{
  "n_head": 12,
  "norm": "rmsnorm",
  "init_std_qkv": 0.0221,
  "init_std_down": 0.00434,
  "optimizer": "muon_variant",
  "schedule": "wsd"
}
Each number is 500 + 50 x the weight over its row's rms, rounded and kept within 0 to 999. Layers, rows and columns count from 0. Numbers have three digits each. The size before them is the row's rms in percent of the matrix's.

# up: layer 5 MLP up, 3072x768, rms 0.0566, rows 2703-2742, columns 576-623
# down: layer 5 MLP down (transposed), 3072x768, rms 0.11, rows 2703-2742, columns 576-623
# gate: layer 5 MLP gate, 3072x768, rms 0.0547, rows 2704-2743, columns 576-623
up2703 099:498560494462549487518531469483430576505510484463518549452465403481500535498508577528642411508444429509507419489498438460545516499434449468535476
down2703 100:515420475572557509545434512500575556451488574512413465496526414516480506463552539532493405515517445484498588474600462608473542509472425525540521
gate2704 098:521517457560503463507483491525536440477470550507442469466515563432500550423465567484505439408508441570474540475547534440380491469538390480355412
up2704 100:466508470546535534485455464420584426524513466592503499498529561473587492470488539501495428454564482507404516523532587514446556463579503543501570
down2704 098:430436532557470430534460464518462532582365521496438452458537509515399584505484495448526542509492496541446505566597528496512470531525499536489510
gate2705 101:523491493517480525507440494516499496535453592414479598531505519502516343521529519440537479469474497459492509553528508508528545428573443471436495
up2705 102:402522568455485529604501488550423563577473579544463488515442482483449433471494434507545399491418442488445511524530518518512454570526535482479533
down2705 100:445568504594445510493577498508544587482563556431600536474436496477439455528611486519458418413591571511482487471525491519573526495435530590574436
gate2706 103:451497449441512506507465547495477502484444507512487464538493487488518478523543521531502590549479484538456562496515524393475559497469469427482458
up2706 100:565472569441473476435526546520507467546569491513454624440517517557524491559519473523421575451534492452552531529565519457469462506500617444493464
down2706 103:536469526539487549423543615518539540449532468500517555433462497528479489566595532496588565515490515477478482503431511475558442537456506476558488
gate2707 084:447400566446483447510472521487564469536537457403526472454487478563499526412481586420538454449525428545449442508422473447541553418542509453491463
up2707 104:528526422510477517525507582497516504467551537503523461553493565437546483569545435561560517575540501485568477490539512554459503477522544594536556
down2707 107:497515444503552494510513542521450591596550575444606453523427541426483491542456473453577444544463443526532442517494521554460451514481505486558497
gate2708 098:477437444443521377542517614506415430484559440441504491556478447454549425457510564451505495515595437481503480529565540467509493487485506628444535
up2708 095:493539503546523496412486430578524477418537492453614508503537511460519484454413586577478534569579497552441479492520418507521469484545485512448400
down2708 097:530436495574505526456552487442558462480597582482561550608468501431502549506434472522489457582555503562453483580421575488614493477516466560556504
gate2709 096:472422526544453490455473489485524504573491547440565433534448485525437459598596492494483527588544533502457414414459446509504460530535539522569450
up2709 095:502474502499504495435539442459593428629514532569490446488531571459511526485512576492503467482476599486483474374504512498505450483542498518457552
down2709 096:579538494488459473538547524431534574460552496481532490409445476484517452508517527550470578401502475469625452521499534591595554507511591484495634
gate2710 100:549514531481609569529499455435453445550534415537548496558468472552461506509518573503562528496520464601449560440447566475462522566450418553470622
up2710 097:503417412490494472419475520541476535416518500537564544441487462453511520407583461489500534456518448432451461548533512547513480480532471585573403
down2710 103:442498512558427413503550598489536495516544585458422516418534458472433541525472502513435643485557487456545482562638589498485437425470570402591498
gate2711 100:511573527507448525464503557549505512504547496465476549480463459509472470620461493477437465570513432553469548474509476442592490388519579607603492
up2711 099:495608575466488483494456487463455480571393483507533489458487534513487461494446515489500403478566508505539451492527572472512547477448545514399542
down2711 100:454435479510567464552603536509547467516467488509495564493453461492536442588585450524565504495508581484579498508568526532446540499463395482531481
gate2712 099:495575476497402537431500459514515516502608505516479510472440440435495550612414442463409452537540524454547471385435506542564443428514440490555491
up2712 101:489523497499521536505443480413522424455500439487418521483464462433511473448476534543478553485542493544509517496549456410462466492535471472476471
down2712 096:567447511516541461537475509521519510504460464488507530485540536463440456481594532526504566484421539453497515543535438535533474594499502549551544
gate2713 100:536511443519513494505533520573481467559463445545612521519419531448410554405516460453461510498544532459465433523465584506531482452482520459475486
up2713 101:482501472550421470543401423560546543525575566349443462548524549515442482462554471512479523502453387374468457581477570536472500469566506586478514
down2713 101:452563488522471475442500574379536495594563544548424514463479503521494445594460503563552533473480522388510563585601485500462388393483549574523548
gate2714 100:529527500521461545522598479423464469439532585510524481481433527492405418457502505464482468475454435580438457525489603449541525406486448479526453
up2714 101:428448482529425527467563511425531469439451504389562521543550537548468546436456463524536566526512548552454581424511586473631423545512478440567441
down2714 102:430462556530386515459530540535488473586562510554467467476584532505434541513488536434519523495572520502508345568533456367410473482524439532524540
gate2715 102:466536489525456378474496485393553440552540481552469465429512525521470482490525656488610564529489481548496542483553469521466526516532480487496570
up2715 102:565446510444457540554519520435471484536585522457462494520446515480439531533447453570439459553549481543562476442483557444476469488537550439430463
down2715 102:515581452499512551518457484491378470533485501530421404421428563494496428456553563532471521546525536622516445433361518458457497382426400510496470
gate2716 101:536469496510512540545512466564475550524458506438532572495516544455415492492508443512481532529492517529468561530473494441526501482536458468462510
up2716 099:509492408457476431532574370481469459422502559488464486514515423469537486543503460440525418469525544438420463471459495484515577415550500460407490
down2716 103:582506436449495471513493538490524460406465512538472612538464412507498531532491504460531571512550547431523394450427467473647415494549528499495524
gate2717 102:508528502521489405529503472526494463577525596474541396502396524504509502526558511428542489501519517418515495540446540562499510497513478476503480
up2717 103:470441459518514561555502512536384445429526413604639527564543524475621484446558557497423414513464507528525502392542498473488460633423515542435565
down2717 103:483430484535523584532548515506504552400520452471574473515459457386568485492453565490435509572444540517570499510369474422521448591473452458536520
gate2718 104:364522555507455495469429489462509594452523546550485528496499491514457511484411496484402482463463537474469455470480488454482458551508420478501529
up2718 108:421496530525516462534544510483508492545513495541521554525523445419508545632459586540540565563457451459595478588573533450468555585441403606463467
down2718 104:534443607496510492446570482568573581479525437500511471471578456433568600461563519570581541534471514479604564448491512534431461560546462582481529
gate2719 102:472493475497497581554578527499414557443515573467538510525490530445601513588472525502443492531400461501573546503511555437525621495459527490519540
up2719 101:518560571584416495459502449517397506488516511504572510447489496523586468503422522489486447604490467476547605483598532476519477430519531494536496
down2719 100:472484579518428541556397506499443491589533596457546485470500504520421517538484451533523468538433532471494462516600571538499519579492480519506496
gate2720 100:466535464517586472572536493496551551469535487550536501567431473557391537544481424456487487519469432518437499415448446516505526518502483488582517
up2720 101:449543570542578528466471476485486465433487531388519589549526579515534446366545547549528595502494498538469425454491483471497472533506501558477583
down2720 103:484466495503485430505535413453587509477461518476492566500505371506433501444518545518429498449543506502582478547585589489512514606441515497551475
gate2721 104:422526541432511524479524494447455511551538496491494467438523440486486453551566510444468496577512550484495572531573541474468548499400432417564454
up2721 109:509553519463475472534487501498557409521534523446445498510535557431502544476504452464520493502536467493540446468536563515508521446534598540489472
down2721 100:425497534444486474544433517451483488551520527468443432474485523514488586546457570450495444560507394520444386442516540542507385569573546518491579
gate2722 103:485354508514520505531463366557617522463566417440439595542516417553561551516546523443525537501520368396448551508538525523553501531403499456483530
up2722 112:535520500452490417506514447531501531624463520500515421499499549545520437491455435487525464482509528598497457619465533483475514411579467503533538
down2722 106:539469474468507516457450491549464459487514529563425500463458417457550515519460509507508508434483660537499538485520558573501502425610485417525452
gate2723 101:467542552459487460553558496483468471517524501421457503484531564479506490454502572545491478607544496481421495569517544508540452466471457445490584
up2723 100:554508557523493475499366482408483548572559494533431503535424526436579429530464566503546505489544615418504559410540427459515498467436618513528537
down2723 102:472504392435486468519433594510500518440507490483453581468577497457496460512465501542543522520527601524515495496525541482529513554555493464528499
gate2724 096:451466516524492499491506534473567553569569553530403508537474540474537465432472477488463475434478491491570526436571504511375533449521503431571577
up2724 097:501551514573429536535585502530498420550415475500573499525543550456444484570465503559567453513478492536510462529477566490493500594428480541563540
down2724 100:508555576557466481446464427605528507499467524493478564466538477526539533484538587537514529495446504529467445556466517604658567532445519518442487
gate2725 096:504540439467467523498407474418507455547540454524439535571482504584481517521422482477418557555481529553475429530433462521454442530509415586534489
up2725 097:436459475515526506541587493549431490502460482498523498487538590434531555442521531482547501469513455447455501506522462446508478465558543482496542
down2725 101:524535619523475493454515509499498524489469520425541516471548551456419475494432504505535516538536450494517494417555492551584531476503597445574468
gate2726 100:600512509505582512409432585491531507464474492560515427495519473455427456441519396526480469469508544523417536528484517565561472465477395619482519
up2726 098:410509506537426634471476562455503520502593496485559459436450503452543507501487505517582478497509533462442517498588560499501456520504576448509501
down2726 098:565509484491496538438444492408456514553439476515590490469587541504532524523488518526540495363549469416492490572424534485580443573502500499527549
gate2727 100:502534477571517494464463536567531499474540499494487496496522491399463534489508486436428483547458432506518540488456437587544478533474505509536445
up2727 103:513494558447423519520463493577482412567507482500483497501520513453448426503505555572453467611492471397556507343440605543479585472501548553583424
down2727 099:559463540487505491492464535503438419476374434485524490458463562531517443563468593482536507492545529518489527528460418559532540534474535528565421
gate2728 098:497468415570530560431611495452441531448459490540566540346436569515506416603564547431477537531505549488497440482548521466471498518522528611453557
up2728 090:406419460451454513465466570481454426520431539494530491498495602517406434622578529479495526572530516514467493545504550470532522551480492544486500
down2728 102:474470493477567481475482437520521491600520527527468497594441497441521558503510566505487511579602486442438559570536548447493455503451535582567545
gate2729 098:491482550419525576520547493531518538519547535585527503481515459561474525527534535591542513480482507499456478440508617482471499545447522520513553
up2729 105:459392602449475626492585507603526536517547404530533415440577504398499579534436452448525551598494613441519500520394521555447492427557528527566427
down2729 100:525433544452453514428568494526543531548524608476509427463574610528512517583498572539485510501524517478571495532471532529480350485549548441574572
gate2730 099:448506514528443443441478551454504514533446474474590515512429539470458408553493492447496494456469434488556536431449491503500545499444473544471597
up2730 099:439421522501486487478481496522457595479550489546452505531556483571569505517491549485581472453532522496487571511485553500471439491423424514432466
down2730 096:510487558484520387422606555470513539565470469591568472529442395534544494481508482450490595459552520507441441530519483464512510454515500529468462
gate2731 102:510533492429500555517578502545487416501482471442527488491536543467421475574502490440586444444538534510562451499549479522491513478535588541583456
up2731 100:470530500506507440513430524481536524547402543546479526550451430488541463414531527556455486489493503502537542437443558513519524515507428428379567
down2731 098:524495436482459449494524481450468532505358463514460515476510568427462400511494501444500503524453501509479611485424532510406507555531404462457497
gate2732 099:559472519474463592480570504508475484446595435495486557489539525453548438491331521431656458454500487514525493477579531515596480609590412485539479
up2732 104:520428471550470462470523529444441460467466556478489493417507542434492425563512539560448535509539465558447503470536478449516417433467571503503491
down2732 096:398450475521487517411532488488456497508505504454509575459586491521476521410546544528538531573463508459468516482523483484574438462570537535438527
gate2733 095:462463455435464571535502521465432579475457482514531435467505556555485500501573492537501487602482534548503550497485542543573442516503522541478468
up2733 088:553499529518507497460515559377569440495473503558500553540463528423475498582502367414498452538477432565449498477402446532482485521409514465490519
down2733 093:510537436489453533538635484472496461590496450385484459410575497544490520520527529509520556566468591537487553472515539446529396408495534453486508
gate2734 099:427579480500561434502537558464626494511499523567515417524545478493463494487517582502440522497439398509439473600484477502481519426502557574611488
up2734 101:551374476381393471481505473509458500492477497483547423428513494439535491504516482640533463565428451424361522555498441480491538512469461493521522
down2734 103:568546551469469508458530505452456580531631491528438586517532543480516563615413542505512398472566588452477439475512540480531595528540567495522531
gate2735 099:486559406443544619534498587517473517466505422539481472613531467508526385468431518486536463498473471503495445507514452438519448411464476523473576
up2735 098:532458492494504536545574461530604444482526546549479512485424629566455505403511559478537558517587543522491496486607463591549513398394491435443527
down2735 102:543548516505524474597402457544531497436542538494413478519571601554444388478548488511477577481522451462442461556559379502502546504378420548523465
gate2736 100:542405407469598477502642465615542566436443436500515575550470515560502483564446458434502498523519358503514492493437468499465542458546490447517545
up2736 103:491586417493462400477500501495457548500433609509466480400535478405421459515508507482554405480504503500463625589497500537582492437499619454444494
down2736 098:510550521610563494499432488458481399489522556461401420544446475600434515603557495434505450458418496481519479452483454416545524495520519380552505
gate2737 103:555571493463514532540531485617520521619573583553456504532506499471539454455441493581486592607506405522453520453513495471453483549523341512552435
up2737 102:474412558489443415494538439466455549489527416486468500460521560593553537457474397564520535547442538528501486543503552479518603479458413541484585
down2737 103:509449489465489483469509585543559467489544455446449500412540531509509479429571473504576441559598496475565447552529602521506516516546524496520437
gate2738 104:503522400506518409506491526373427470517393407574444482542467424629504455494604505520468498558499463486580568557496529485488493560519482491425513
up2738 101:470521540500583482483410570622529577471611526458548491450484530485501580507531432546485539472490464533484438481561534514551489422464522660437591
down2738 099:548462531438465487531458524520571497503579433532580521506516573501507504518479510501575595485538630514535565558544487441525576596491547496429516
gate2739 102:567494403508444426587526427450512570434527482617506471517491531504555526535585544515544512495499494467558466489499521631428375473509510509574440
up2739 099:489472470529502489564537545533472471551458531429444519609445515474451534375452420454425567409408491521514475473496432472442495596434586504534529
down2739 102:533460535443535495539422564564465477497548455522488485572471572482501581512504460533499508568519522536539540472419493499375489409520526453438582
gate2740 098:399525512549484606506389531449497476617535505504411507472531468528471544462505515522425475436560474520512523377468407491480520483524459526510430
up2740 097:482484463544451473509481567413487544486566445553495404465464562469535471523388471477569472483545525524521455460578499454496535447591447511505565
down2740 098:511480441588513509546507581436586521474557531560499488551499601533514499558508491561478595428479530546401483457571457405525444491639554520500601
gate2741 099:467520498580446533511439385477440481514544522449408603492511524483489519500566458613362554633533503479487480512492523434513480497477509527573431
up2741 102:535421489533434539470498490491415458458435497547405588468428440590461426491529496523477441637480471485402548503491512493416474592406517408447406
down2741 102:583471466476340490479533549571547506502471540541526461516531479447462521543615507483586473548574456567455620428491476574436495497491657494413427
gate2742 097:502512497494507509573404468501441397581425521468346493580449521591457569531511508438455430420437467419514476507492564486497450431539512507537434
up2742 097:508552488453381492517477540499525529480487475422574443484501527558559455404513458529471465588574467483431399482484657502520542574474453514511568
down2742 097:481512512471502488415412549528503493488391384536477470478566454393490499449515431532399529519433560562494462560442501481429506482496503658455415
gate2743 103:428516481489519450461523462549500554522469546333488492491475544529546499497511428509537490464617484493516428455548471429538507377580606458541483